Each number is 128 + 32 x the weight over its row's rms, rounded and kept within 0 to 255. Layers, rows and columns count from 0. Numbers have three digits each. The size before them is the row's rms in percent of the matrix's.

# k: layer 9 attention key, 320x160, rms 0.138, rows 93-103, columns 0-159
# q: layer 9 attention query, 320x160, rms 0.14, rows 94-103, columns 0-159
# v: layer 9 attention value, 320x160, rms 0.179, rows 64-95, columns 0-159
# o: layer 9 attention output (transposed), 320x160, rms 0.133, rows 64-95, columns 0-159
k93 103:132150077137161105064110191143111102116162128116114139200151105120139090122117126123096116137158096147033153177177164097125133185134194104101161081088113143093098235147117095140108124129141135137069172125143064128113154133107134102121101154179105153141068113152118086073096101188142129152105162100123160140146128120145154153087063139132117069141168120129158103108126147150135130051083125175123025181114125096091162107135111120123122111128093084143089120133164136097117149124139131
q94 099:080121131171138109171125084182144128083115130142132113050108038099155141135114131101097121091125160088134147139125095144136159129144169115139067171165121116174166110153106139102152138052158177105131088086059143074119138128112055114082140156159153128117156173148109088112143133130142133105158101120179184129138120090112109157133203185153091093140127104117151096081105137127177138116086149178165090158143117149120171127057138133195126119141133102130096157125168124147127122029137061
k94 100:097121077172176088163139164173101164102114174123159123129145118109168129173097150140135111141128124117134128095189120083122107130125101153146123162127154154196124137069094163179110080084100218148123109079075117104086188098101107125117142123098144088129111180149112089108117073112174167073193111144151151090085172103122090165109164130187087144189156158146103142108133122160148122177089182149090137112098143152100156097160147161182162094150076116118112167078122166089123092130160085
q95 105:196096096115102120202102063135166107171137148117121111190154140091098140096115102137122080155125098086078153101098144045126133147101107074069099130136065125108135089118103151078116138122120188114100136084107104094127111125204126137142035142120121146032157102174069134134145100096173067145125135089094104060138141147119121095088153148128130099177172167132125122134166117121134155125173116123143124110121117129094145119088109091131143120097142098092063158101080138176157141146172114
k95 107:141081151104081084100101157168146121163153151108173146132124109126115149133162106183104126133137140106127131110155185071076068136140146172095093094109100107129139117147080174127099126113084137115090126079173092055147168154158123129144072135140145105043126090118085087160147153029131127070093109068092086075098160141140154118101074127140111097161134123150142140113134115103134137042095145128162157121133142156106153151200098069107123104186165113141151168100096114138189135100164150
v64 090:122126063136152122130093146114086110129141109175158153122130111128109081142144146154153082140097113199093164141110134077088110182101070145124157068088110107175069139184112066128137120087127193125090182119154110147079112144128112094150141124129079131106141079125140112150072137102125130159150137121119065103056125110161136122126163144195160143148104113108126039163097156176072100114097115096186145137117149127143161152089124156094171199122082060110163112128141122072180113176124153
o64 092:031140122143094097116179121032125110125117186138150141125147090169175186137090117101090151094225161068155116135097122125170083133144084142134147106138182137101167114149107181089150101184145136167085076117075122154172102132085134139149137098140135106172150109119136136070157150110161157138095109122170150128140113094095128107098143100108090091094069167130150138124086075141149123192100146154144149164129141138101077093179117155125098088130159131128086121085112120163106103065140088
v65 099:135148121110149097130140141128047115191169122088115149114170122142146087154122123136143092178112178175164143130196110133169124048156141086096167124121101126130147180074117100172146138142151073081168146119089140087093146110094137097116064058125091172069126158139112131122133171188117140131133128175127127112158108058164106148108120114073094133142131145071164152104104114171141124185112116149055167116097122154089183109091161161134080063167149143168163123089134106150077105161114139
o65 106:164087136128133143173152123134144158093078108165086183136130177147126160113124154179139090090158094097117101075111145109130108149124164094095087120086128112111137115093128138095111107125147169193095107071193113110146088136142031118089107116200107106151154089117067060145102055087120105117069113135123102100117134141151052054177131151154180123118089099170135102163128120107169160136134135185158121095100114129162147141099079079128116151147099148108123135200141144091139083088106131
v66 114:094085126160140081165062120151087138103123122077159085160184047103073141131100144085149168130179103102144137121130078099136140108117138181174094102201107205169160180088131105058102146165072191129116173125128097136171118150120085111164121117139099136109079139066147135166135140164123118163161090125165125153116119188131101100119148175125188147106146119162139176111128094127091120127075097112155098115132194104157114101089140119144083166117083144152128128138127106069087170107129151
o66 116:123206119105166176108158102069141127140107179123074127094077176139149183122140097153086134177086125117124122102101204084153148136145082112163178165097156071124093127125141143186154078143124067158160101139115154125104146085120163149104144138155182143155115177209129124098197128132093127090058127152124208114094137080157164160122118130135081146120054136154113094179107135164138123137124127098147134113132174160127142142173111150147153109115162126138189110075143126161090122120176159
v67 118:171147112117074071142145100115127116147209105093119121132149205116149198168161124123199152077165151116117175156103107143172153107143088127103144152113160101114123065083150093143139113093088130135103135210155149145158097137183175151120103090121130130106130121236166175097111119141125151157101119078140181164170107182139142112124057091113116090126173097131105177137131117124191103124154143131128148098099105118100125096090090118123069142111128106145175131149150169102125130091065088
o67 119:140051113154173110123095143126121098099067136130124148141134115169120100110137167110060114157162143087120091185155146101101111160099204105120105129086104215127089220163130119147133126164178155142173144075120101111109149141159099124163126167068155129148126166137081116114139120134138131094153116121136098063099165135135112140181164111151121151169156172086136093147108167162093100113114043096121104111125093094165184234071177143118121120112124165120107136111139160134077134143108158
v68 111:126107128093102092115114116164169127144117141073206136200144164142158144135100170124150149083182123127148088099094122132153151087120189145126089121133091139134131104138123110138186200185113107136137154127119132118135117141186156163132120143146135160186061143143108152155165095112073119041150105165149102129127089120168124173145177144086089125108144132100097044156109064184106081125131156146151092142116162121161138107138162093152140195106157100103113150182075132106096137216137074
o68 106:113134112164159148125056069125093117118134094174046122161156153064035129077124109098181092140157116099106132119140148123134058091136103122153141169131118093122127127153138129154137093107127127170147134157161129162143084108112119132127160085122132121117128138102126158135146118148141151173187110083130154172047136119134124114122044107141116135137132063120161173117100185101115148147115070123146148138136037125049163203141153113098117081161085170140151140055132114096187147111132156
v69 104:207089132112196131125129139146098142181173120139075158081183129113179115104135133148101175163123142069123165155135150136155140083136167107160132110143138155143084121118145197148151133205128105075127109109126081140092085083109212112064147137120118146116169171086149185116144044141150159091138130105150113168111110183163081106142129112094098168128135132114114167073109158169148151134152119177138143151127135117120118168094129075118114197158143202158136120093083122082107118099173153
o69 109:137118091128116125134114135166131111134101080105122108112109150129088204134151146128128081122157136182117093114159076088103100159109129182143143180095111113123116138103138111130124118089090131179199190163223148162147172174163113216142091128155117116120089119209105091160165184100123131139169131151133131102145109150102135114100107140199182204145127065136135138165139085111096148188042115105101143148126093124110116102117083157135147081115138103137174168122126122160158114135060155
v70 110:092159128088078099129099163176146116111181096089153109119115043192050093090169123082172119101141142143117128168133121114175110115119104128151087119153082135058150106155125116037100111151141138107119189173146152164118113106172074156111148141126120118099096153117151088100110155175136102090164130118171141179138081157130202128169135170165120101140151141159100106132093104075107147123173111151079202120098128118109120084139153126115147090139152141092147181083157054139099156155143098
o70 114:126134108146132138110103096090100111129095173162106161096114166094123139088069113101100125101098111125163152104090104170104142115156160115095185088082149131166166182051122099188143121146117108113130093044101110073173102096121177130120119119053131153180183101131131146179171148113116099149106118138142158122114213125184097155125103077108111166091125106073123148107159136182147149123116144089172116092150140122150100157141138193141158163143191130160168060192143191149106104115131120
v71 113:198164162140135148061143157105097132194167137128108172028145140129151091127117141095142116121045163134101138100116137191108118125140146151098126155075123058107116125135088106177123098102161098129132171154151122131093154136100155133133129170134111104095153145146202164191174160172086152184137134103106125117136115099086138141104098092172131166131104105140156219147107112135139086139102142073079165088147108161126168151116090152148144106131103071114150095131192144155059114089092102
o71 120:144056079110092067190091159142160098091137148138122161202078127138144121126164148187159148150165115131119144150121080110160168165093184138144080110129127172123147123162101080060115135155145167142084137130125130126112106117132077120108114076105159136167125129085079116096115149065140083082087152162133130108124095096107107146155122175089162102168119124080113099145153144119074108157132142175177054134116181117134159129114112144100078161134185185145089161179069162133143090087174093
v72 101:171115164092178123097098149093172112074185195115109141105065142145157157143160102074158171075112107053136171130089122091146131172087170141139114106167188077133155167131136152086137143120120101094159061125101092091137112091103119134091126084128089124132091143143117132088170162180145080099092135138113133135125150198149118141152141119164182111128179112165104156135177115192114154081157118164153132102102103115081128179133087100068129150109113125175182136178122129204109118157161129
o72 098:037105108112117147168188166199142117167128134127122107166166118072105112066104119127124104198107114122125099143135164191054184131151113099140118107114114149144125112150115104137121170108165135174109130116160163130180201143207134128147106149098163143103113121138160119166121071131142125130180118157145117146100116102124172129164139162149137167136089154105184127166076203147092100146086139150076114139133203149131139114128180200168144146173163062156112166141152141133139156127071150
v73 112:135143120106146155093105132140164132096065155123166139152058089173073098101079150170087134127120126091130140105182131137082126153188153126147121167091141109090142112160099125115142136110093108106125123172145127134157122117080197117171192137120131117127143079101155105130159121055067141143131176157146124086137111141161138134165178198133182125095048130123168109169082134133115096136062125149091130160181144115120131122167136109095206066139098083095098169096120100152109084073055152
o73 116:173190150162060107129174144153133118177151187141091098114131135079180060129161141133185132122106174176128128056107109092125179093127095150152118129174125126141133113116102086126141163152130166188113136108117164147124092171130121114169098149136092135119109120129103105130057171172166127120090098146135162177141136091124143116045085098090074126169148111147168102080168140135111132126151159144115150138144148170130135089147103189121095131182142136146137103128106162135145192131249067
v74 097:101120104097148193069141170183094161151162113133056160091101073130128129131184137108118071132114102188107148106126071018106127160152078127132112103099094160140130140141098123081141132148121138129108137080113141149090097087145125146109119140120081154095101129042092141178125142189103117132117085101109088138126146098101087137122106201077097132149097132125128155113142167101173182153103143146144132095090171114084124122106042132115135101111102138086136133165149146132179163106074059
o74 092:146086132094095039134126110125139126078143118106181129161151131097154157134078182153122131148112111124114129152103173155136139095151116109141120138088173104135107175097117136129138126118123118129149112148098123152207174142136066113189094087120122083139158146196108089086088069045126120160132155249155126191141126147168101128124100080146126112091135136149100141154093126130138126161084135067132160149139125099104154111129138145091119173120120126129187139089146094138136055217117203
v75 117:218164136140118121082108126113098163215149100132139137159150072139153127157109198163114103115069126139087127157149040164159121101206101107131143156080115116098109139108090091138099113128096062092136145127110099154083131135101170150147195115148106139126113090140213116135127135168121132152134187119154150125134127092124125115105111172064097168146124114123158114153096155194156080120110140099063141164117171089126132123121103125172113095139154112163133054079145112077086077132132167
o75 111:110137119135118129172122134095127119108123172120142197140124150146122154127087136172111078108197165117099099067125185075127160126100170155115090148162111131149150103131158170128173109168147175147130101111180165120153087149120076106136079154142099121116159110112022088134114193092117141134083092102126094095140170106107124114083118131125150086170139127125101121140164099110129126100108128168204151114114121114126168101105069148108056088159123228094156210160111153170155130115171077
v76 097:088100124112149099151131151111121127142106144102156139144145137140138166148081162104119166105124085103118084194131115083174123120012173142168145077100112149141206150123156150095131111135161129163176104110145127112137094120132096138137216104122093154143096148190125090137124110134175100112139045166113161061138062148149092171100142181124123083085115077167161200100186116101084118175145080108165090132133175115150110115111116139108074181096159132101125131144076159121111126147122134
o76 101:122153090106108224080135082160109119113116111150049135135160078104051048125145078103120137158100119135147151180077083129149151181152121121173150151111152140147111106146111140099132125128106116116176098155075123177140161089106121093074039140196123144142153159124104133093167110212118156097171166096140110169095119115111128108137122135157148173154142140170120108126071086131116140100171133082101150181129111137060167143162105112141134095131094106142155122063181089140148145128150146
v77 113:145160091107095128100122120104147156136143148099087184124095106188207117124109129180114109164098126098123145162191160176091090109062149081084145124082132133113102102111135135133098079128154086137186081130101071109094133153137174153059127121074114147156107080114085162129093096145138106138100098179144139094129116122156110174056132093107060129085112123067152090173142142132150088174164157087100138139175132156180158135148184086139167184128145117119106132143078157182103086143103155
o77 114:153109140160080140168138104167074133124120062128165117174171117075123104090149154106148145150132150118150120136104113065182105132148151176157134126116088095105150104156109165097208193098122164160073127114151119127158155183091080135136101096173075123124162125114173100100099149130119181125148214087056109154161115108107114095152107202181168136185117086103156144114147112086092177113143098181128135162065085120113167109100100132118104078116089138141121126170127154077139094146123090
v78 115:216071162086189169133060089142093080188125164157124118116150081096088129106137107111097158084106195155110111170133152119124128130159148096149192155159111116174146086101135126105143173126154105114149125174126082155168116148122126104098115103142087155126146132172127133121201112113108149165121094080206138089142140114158088082175075168140157114119148104115183132203132157148154105173128145168139103124146079131185088167087151124146140144126094083087124197136086136151101100095112110
o78 110:111134097141118101141193152144164125115118155145043145112098137144165127194126122132153119179167082136146144113123123122167178175133125199202072123104134151073079173128056069142140092149095167199145122132161163098070133129102119158144099145145139098141134178120149090133102115131108134088149155101144105135129117138140145133065147117148124165073073095151121127036103134081118083138062090110151107223122144158082184106100101127155125139143149139165108107091135157089110159139147120
v79 094:146094132081094152135145131152163125169138143163145164099089093139170135183125095123142082112119116152117133085149185192154122166094111169102184097054175064158120114121125040126143138125090154133105127155106113161091164106135133108087140176106088132075158055142111119068174142137115185147126080105147112095151126126139173160134143093103128163143071089153124104130154152114099131160098165081120121103127099087085161119186172152201122088107083168094130142160106099140131123130074042
o79 090:117149148115092097101148172110120106059127160103163087135191134168155078095171180137164169104136127139081148136101121109101128098103136168132080175174105162097094175165109169126118138109168110106116115080098134110174161182085120120172081077125128083190086189052146103147107132139148117202175148172101117146119149128130100096132138145173129097068177115151173123157122162125081122133114127197193116192120138139101171128097095115134123119106157091181115094122154179074107116098128155
v80 107:125205140122124142177131123149149152079159127105146172134169130166118145172133170100181104090121186146121143142116082149175138173116089134103103138125099065149083172180131035126138122129093123146133130157097141082152132130155109140165078103137090127095134105168125115124057150166109177070129147083081192120177115124163136123100119119229133142140131129182118144136106147096146124119123150166081182145129037135093144073116089141106144140197162196098128171109137161116121123154154153
o80 102:122111103133132101117088167081113111141114136162132104114131102130132100086102120122106157112169025119103107148129181131060100106105168121098091076095150187141169125112123173150133158132228097160153122050130125149174099094139130144098172133122133109144145112129137163114151107140123128181098093118170075181092127126131115167185149105097117098133166160109091091098141130150103121148212119120200101111133219075183125145143130171162094124091092132162154090188127132136136061119109104
v81 096:213176103151081135130087105108170113145114168188140148094133196151152143108119117088194154115152189189129092177140160088158081073127102116111169131111145109132156123074171143122137126062127125124145152114142126107067095143172140142118144151146088118113146118188118160116151137157171118129109125080130125092183154128159095140132084097073091123159181115164062130161102155132109124114156123151154110209108085128120120130092105170112176171068092090117166167113086154109128098056102088
o81 097:101042136112161090094162154174132103113162139089106132151148126144121149153134106136086089142108102153141182144101071181125118204133185135069070124142123154075073125152110136162134164154109156121217082136064068120177143107134077131099102122166181120115149116123150132150094110122126136156135125130119115136129097148107112152184139106176105151115067128097144115072132148109134103106119041122113088079129076160105167195101178143121085102173148162118059104151129142144104175159139093
v82 113:142140084199103131180162123115047134160172074110133167111182091093159189118098127165097109169134032104071149139123107178156104125138162122153173107087095184128203129134123161106132092136116107140156132111121149128141131149092124080121121124134116150141080174138159130116118079138113109109166079176115118166118135134062131154117133070093147148123085092128103176148157137140109118147165142086130099140066148112120166113137133064156048183147128176160137050136143126097126113118166068
o82 116:131122148072149116098066100084094206100104112082142115138090122137068114129184163118108148142158147130131113140133180081144179126102123155112112186135151129133104130122174151037108110131104119107125055183155080131135114120134085124154148142125173131101158089155083107123187165140092176168130155064070136074099157056128105113138122133157170131109162132146104151184080100108201156113114093150146148153151079128140128130116047144134160076051115109085145166110099142135125130128104163
v83 109:154119147103143111164083143146070117164249102106139093152143095143098066175139151144139157150111093145173191143117118131157118119158109178125105152171085103112150129104138127088128136141094149140069110154131115122175130140090103121114105111164113085130103163105176112105141193165070110101171151139135087128105148155139117141178126140159124148160128105119168164099062141116109122150148115159073106082113110188074115146115109188120118120211108171105165114022121090122044123107131121
o83 116:120142115109091094116149162086096155119105129134049182104093141086131199057110108134146169115196122148118051085120134120058127133115115114166148091100140128097094158117148116079109125158181147152205112085113127115132110085167157170121148133100107148136081101151064134160146148106154151111037113150133139113143115106149119114117128121118164168087072082149125095164157131139206163113107150124173115146158181071152141121145095162133145118130117097108115089169122175167123102114154226
v84 104:126141105183098106154164091165184139131136131142162081108114136126130208234116125084129128113089152133121136187104137170139143106128106187160142119089147090125196110158149144156132125105146142118040115141124117114127135152220147096162116078094113143153107165118148188176166163096136102124094176126055148121181144114150169086149166112079084118141129121159132159156168122137175087142157090116165148197095083113131147136111128137102121121069139105088150137178106152146157147156062154
o84 107:108126110134193168087129102106118090083114149110100167172184112136157080058124180153142102081142156126138096127098140129068176182141157078152103105128091154150110180130125132073151116171168140084178161089146113153124089157136073143163150170105210099137169117144126146066123139124133110141176105114117109117122149124088126169190116141166121115136145143110091122079078173115122147126120131127065129102182125163109118124113198087104123147220074178124122147121104070084129108112096072
v85 094:156135143111133169099158064120149184162079119077164075171105107118155173122178170114159180155146131149152163165148088089123109117103111142126067152158131118130122100073160118114107159198074129074089119087182098107138115127136090123180187109128110151130181145114152041148130098148106094197160136125213123107143136143121085161206123155143106117132130127106140115187164157113074072076095112092128094118125153132136145093127160061121141155095111110144149099145157134072157148163131151
o85 093:114149146143176105093112138119097099125161157110144154085173102133103109144072114075084084161114142103107124084105156082150140131123156074159124133163184174153112071103148137137172093076137164157137119180184122157104120143112161120121124124104159122140070130158153149071076163091120137006166147100118172101128070136162148086029128124126134144157147121165160117123101133135166133131119159199136166113138054185107145119150123129120141105128136194075166131094115128176103114104184118
v86 110:062169105177123149139076153127151095121117121128190103119072153117147149212116101149134166122155117181136100069132141147086111149093122128188073127089090115101139155145113138107085141154123140148127151114065145132140150124170163125146175155154204146146130077152122078112165105159122162067145118158160140153156108107086156167119133132131115176119133107127128068104084127104114118102211154121094154114113116128174152160174224127083219114098141099149150114137128086128150167192087172
o86 112:153145186142173142118197114139098097159101143151111075122175131153085092103126136112174144097125100113118141120139144155143147112166113140162199078180150119182182093133154163130160182115137067091094156161159108121115086150141133125126152112085083130099127178071147184190135156091157116167168173090105180100118145136150122131164141081108161069158121092097157208174190116115185154138105119075154094160179119119154154091116118129120128138155123125140140134075111105094109131113194048
v87 100:135163161162155126166157093102099121146162108150120149084130072126132131103098135138175112114141188186097131094157149127157103122171080155190085122133162100130131128116084132147104126156121183164143124121177129140128128142139122095119112151120135138070088140094180154052086186127197139124137131149087147162078175124137125121167109105077139110090149086171088177102116155146128175120170108119070177183102103067098163158145094118123058106142057088114098086152170120102160098116227108
o87 100:112094115125155092089114192106155163147101187125193142119135141154085122119114149142089180115090111080116151148169161089135146145066172164085129126150125130149135116090139129111122113169080076133135090135082170164110085111086086120159101100156166125166113103151086091183207118122123112130092114093125095093165140111083123131144142132143169117091111089108122148113110079135182106116089146105152091056119141148183089092086168155154164159110183124099145215189126139141038104161094152
v88 103:085116139193102164196129173073148161011125129175134119101153114153136110151124057102159095116147128150117107075121129143113150165152145107084149115151216149119134164164138144142158114116095119124079091112131126108158158133173089068116140154110154120088142110132091107107124101083173126104131135115064114152050137173136120105173133145125141125130128191102117122109173106093107159111146060113148147159157112134129125186177072155066136142133082143166065133121136142134139044086127171
o88 107:120142176137148126082148127172157135188103128090147067131105134139136111114152078132052141070061133125154133139167149168122118051136123125131147066133110128105126071100133111154095125176107088018159122097125134137134099186107142139144115135083137135073112159140157165103117142167118164152162080159145105112138126120068167153143166155180142125114121085133110092136117082147146117154142163132122162144164135120128034065097153069152114133129231064171139146140108096142116154142101100
v89 112:095118131085163076114081099151196109121158114094175147156091111175121112145126163107122082079108091124131084173134143091123135093079209146081111119106108105137217177140140142107143173121129132146139114184116121142105095159141173176136122144136076139169064139151124059102166180125111112091138127185138176094153074148153162161110095167120155075140094096089120136159114134083164113096125117137156111086123144126167157091131123137068137128118103127093172194090054089178136147128074110
o89 111:087126145152091150153129140107114132132118139141033120136155117077102078065123116083136117169138196128094170080100111116144146123180085117210160175117152101148109176124114081150154120110133133130139125060084152144131137077102058142135099117072139138116143101083147140138070041137161155142075078091160086152125124103109046131147086117129152114175126129157160120101182135145105128100146105096115145153138137115092116179146132122126132107189108144133096079097178177131203117117172085
v90 115:159117111091105158150094187130108109142172093129138115080176167157155079137103110121106184213161123121114167148139103136120104126190112103100160172119141123129142153085110133107189134101104119047160113143107141098108145062129137151112164132149162150141152091135210124129094080100139138118198082166164121135133133106114104113118154160112116111100113144101177090161184101104140115068113189130087130097102201126153148181114170100133140117133154081126181070109114068107071045098117129
o90 111:203163154172093129112148079157115176112123127131130136141093105083103171141165181136122084074101140124110088114146093144170142111106132162154097113142121120103138099137137122138084098139178140188082136177174092122125071157133125099124081081070078151148110110126101103156156163085098139121126185061119141104149101199170135121093130105104123152148102067130136135190115091143129111169129047148150146154116096171084126089137036172090119147175154152150093157139100165121195147131193119
v91 105:135115121096128115164134215147131121086171098150080178153085085125126081121186143112100143117112146140144133102100143157128112124094139100132145075190103139103151065137190160126130126155131139183166082122173162154100123140083104161085169105120165132048072151121068109116120139192160143033123130162137142157169139121129138171160162101158145119122130143100143171072162137128149117164124188169059134129088098143137125046151092140137130143134147155173153130133146119188065139193124143
o91 111:156143176128052131094078092124096156111094076106130124111122154092091138096099094097155158092115043116141156124152138111111101115175129131161132119062150108194138170095102138123075164081095052117146148092116159130153199116168132145078082157133063174139168113130129106197159098087091104146155094160135155165138124154159127097174113204115104146088104169122136102140148130111115178102137102149183143149165156065148136146149114147141194139114137088111155155115150151086195120129084119
v92 103:091107118089146146111104107109104106089117109168147141107134122113107102167143163161084185103054132138117098139111162137106117174104156124082132129136168108102131124240130145173144169105190056147134113165100126124130121092127098136130116107066170129061101066132082096160092108182135166075161075150140083108107107118099077136133134086167175104066164149083131119089146117167130178098141140132147113120131078141090096132132135090114166117152161091155118123142113155242100132149127178
o92 100:169164160164128151177168123190171142114071108159099111083175092099157117148102092094160175178122085112189148120150096167106136121164101124139148061113142120164132140075112163116116101128145083128103142147199121126147186100105162104105151092151119098142122216113123189119128131090137127194183147145162107119135136157136170103122152129106101100172106154150139120144119066123100138133159126154122117204134185087099145115152184153180113135155145078114122181169129107048182102114065116
v93 105:081169094196112143158100097081110101121142105085180105149115184110152172118120143135129074176131107179086134124088074127144137141136058129126184144117113152157142085110075090101135116108096114110121152108133077110148128126219182143151143117125138110140129094103118087101123166114120133128101146096079126139133115052105142119104084132035120173144110142108117097124145143099087145131191142071122150139112170127121123078126114174155091138150137171205090089052193120057126128125161083
o93 105:136116128123175097130159106099142139119135147118128128135117082112119149178147165107093139087172177142117151094155198129140144117152145105087102083119145127088121082146184175183142127157159166096129089137082106127155067195060080087124168153109130173136119112123106164144153162093136154142112105126081092107157119103156106129138132111186126100167131142112065161150159119141218121101118149131144088107113085131213099144085153061200109125060084134033161118088096157148108126137128166
v94 104:142146103225140078153123149126108129143152147107097082109108146082131136140103161134135125125109108112182105159051111156128120062088149156136135134159060155117200154115127158084129092160127129121118143076163155116117110152157144173139129094141116165204065160061156154133154103152087104035141119114152106141181126142102095120073155168107100166161169100150111148117117130208095127141126196183161097148115184076152142149108086118131120117137090171086159118115110075107149126150170102
o94 098:107118100086119137100076105080102134141147102097108187132094138129085190117128128128184140126190115152104108076157146086155160190163096111153131165113132119131116079120157092140153083093101089150208180195138112136124087113145113109113108169161167118065160146166114101139153119105116142174101130122139146114051125135143118177179075048134179128149062134115137124132117102063175132128102110046084158075191107131102138141140170172124151087166125134129141095109081163144155120108115155
v95 088:183084099152125145101184144067107128187122105160126149086161090136104065125166180111164118117089177164052162164158165128107095123154118156087172166064145134092075087146139071132101092103143081151147096174128142121176180114118106121105181073151150087117166137139189149118088151115149141133104121167143172126093149146135173132115074123139135129161120134099192184154063202119205138117089155133128124104164105120123134110121081092131166133133149097072127118101089110133097093118131122
o95 088:127120195102064140111102128122150174137098125093141148141137125153188177137141130151118156134163094122144130138096157144167136130120186177146109093155144180139138189139116128080141143141083194181135104153147126126121091122168074102109044169096095155185107102143098126141142148130164137113095125118156111105164148134095142118118207135086151053178140105088094114117181148137019101110148110165157139136076137066146161083095132156147115110124161167193109123201138142139177086106098132
q96 075:120160145170141132153124157148099157108125194122137119180171160133067174191119129077112137157093138152131134170146101109090113099102104112188165130156186161118159042154163150113115187101116154131142104121107103133120153113118114113100156106140187179102094077207104122113181181162130120092105159168125112154124122147163118146128090106164138139158106139075141068066131128123122123111126145183189202115147169162168136103063138145095148091128140148130144137164110213112056119134113076
k96 077:106136075063072091111145107165133139142096129126164147119110155147145151120125130111179096074138173144127123123135152152149108091108130150038182116154132186092105170115119107123148146088135107162133170102077108150197113129097128215133170141101100149186072082124095140093130123099070094178126140080154114159108154131096176173102147097112124136117168180103097121135086147087147117155162193075083116097095199143104130099117104134153161106151130036085136125114139122138068160138170105
q97 096:099110184130077162112141152086147114149145115156151120100076113101205132109149091151129118134076065119079067179089094141159133146148123113092136219132061105152108062118149164108155128148086157144132089165151141122150113132159138067127124101154116158065150127097101112141147107106106129109157160149108135121165098131147085102111172122088136117126039093149141179134184096085145184155117148114048111176106141170084102127159108128193117106104145163115126098103159125053139085100121093
k97 082:116140145136125142143108125091163175065095105138125107121181115152094162167127108091097121091113101123127118127092139122107142132097088139132184097127106127108141171153138126156152150100111148185127102119169179161117091144074143168158104172116112121086061147118165108136087202149215156160125127146120135114139120108175070107168167205160131194110124133103077115104034096163080092110118124193132202113161097052146138114116134070115107169074150138158111183127099133131105111122110081
q98 088:079148111096138061192131139151112188129078070126087079107117101108113107106129161108103140072128133147093131087131132107122098138141078188111094147071107122110108145057154167092144095168140085123095122099138174081141061083071166164117084136119084147155080136062125114147098145055100129132099114107121153102143099126087108141101166140111126133111132139155095136135077155112144155140130094092148129163078087050084131146120044116156117114167078078180100172142115069161140115140109129
k98 094:172166131136154182122148154153158106146129191147096107136117129146170104050134220131133124124116109108102124101110134117112171159149151132083121103139160067122137128094135126118064113088148151127160130165170078081130064099147066132076118080169132083133198140217129174088140129066131110112073032143110087135124152112076160183090130088140116109121114089137169129156144113166114122140119091118130134089087176123132125099140145177117090126153107139098117084146186156064107141130094125
q99 091:103157088056167095148107095154140131089110087121093093149164109135109117104142101118152153165089177131155114057108146108093151114154118144135131083139222101055171156125150087117089100165190069072158171107099131099105130135051189149122135157132133103183114121149131163116123177135145116157109108157104134133076154146128168126129088124164110087135196196167128115115121154153116111134174145064187107117122156112148158142121116080097130123151135117201123165206119113137117120157131190
k99 086:071115131126159139112162076123155094118166108099129059068117118098057144098124171132117091149110145134089133153091150169136095122113127085104138056156119114119137133142171056122130149135096133119135147169126074060149165121140139127123086078094061171115148147144044167147122143055115085067107096148117119106122053165146152126105180049162135131103083118112177105137136137109172167156147148053120108099159099084127159173130136141168158082122137105106148120135143107138145198107135164
q100 103:096147081064126078220106119138092143110108092170115123150120144091087114120134109116139196068103127115113158058063130089110141156150114148116120135086170106070146145052114105100154119168192096096132154127120153110100082130084171126122106148129097138165081161089099145122135118088107097119083159158085118147102089136122111122143066112156103061131169157177115110077118111115106133140174108066119126156094106050125120119119042120151157113103122062162134159145094098176104124137097139
k100 113:113164165129170137122127093130115129139108131119147152102093113138107125029117163136063109118091084086158179107113092129108168089187075106140089120176118140184144120145076119117073126119085093112154117109206121073128098150098081124144137146112150129094141168138074157065101069088087094102093079167129135112143112110036142169140173122161139151064156052128158115174128157114169130134105108126123129143123133124126126142162097178114105137136070105100150118116156101184084149148057167
q101 090:096197108147150163070137117148068126099146125049137098134142132125113160097172117170175164142091199091138120120171216168183218172116139082160144144111195114050181151145143151099116106128130083127141150208145082122102077099138107148103149191185173106144135107169137140125129122103144127115069098170172141170112151135152146120131074074117166112144123130142150109141151126139115117053098137118088174124125166163151097123159148107085154118147135154138142123120112139128154129153092115
k101 105:166087109116093140070121136121160157147152082121202178070091186123147177164146112168116099063094060119104165130073102148161140086087156090147201093144076115111119179113137127183130101161131138137111131124107118176111185200190134092185118119076081110098093135153089062169113128140144172139171173105116148129135072157166143144156129134164105149137133172115129143101112127107146077133121150132132096137170090180096142111124082126100105081085157116129108122074146109158145163168138139
q102 101:113174145170078200049149147114122102172165171072154120116134151149159108118147111159145106201074088096111121169132133164143090153128157089101168133137076160136140149135149147155139169108129122155156065195137120106141094135206093095139151110164204113056139094161109156147100144146135153112119130143158112145115107117137145143074108102078095167113090089134154141193139100136086145101035127161119109093120173125151154122081171138104128179131107184136112097110106182094073128145128098
k102 104:134093143118155113114112123108156152175155074156170068121106153099101071140101134127121118115125160149126135152120163220128121104137094158161154140165141164082105155147151091127079100167139079103112175177139135108185146154161160142185081127231087093194068163132138146124110111065140076137066143136127141129112081164176120134129157165183093079064093167119117131141142139083151161132116145150172156130105144137089154168130132184079120126111072129176124119084083096156161096154134126
q103 098:128099128117113119143129112172164155140150102139130148151139141063137148108161151104172132056171078175166161120134123067105096150128107129082120143136138132095174092091160160110119167167201123156104146099084154094101113128081160103113111118138077166136082083135122147105132104137124071128156195135084102139080104124162109125115057154138151161150135127159034141054136120085112167138132131126116068168156123110084148109097057119142172079092145031182123144109157135180152097158155147
k103 112:133109160105131158122183087088128120131110062185068128091162120141114144092102161087135082155112125098144131120129120165126170123129112145079092157094152091157104111133149084082115111137084103159137178145170137103164104127154170093141147165164114059150183176163122195062137129064089117088098105136155123110133144121100103177086148139131152112060144057156143108155138148136070143136090135099086049165057144144133120144176169132098094139131181163112115097173129073081154149147099169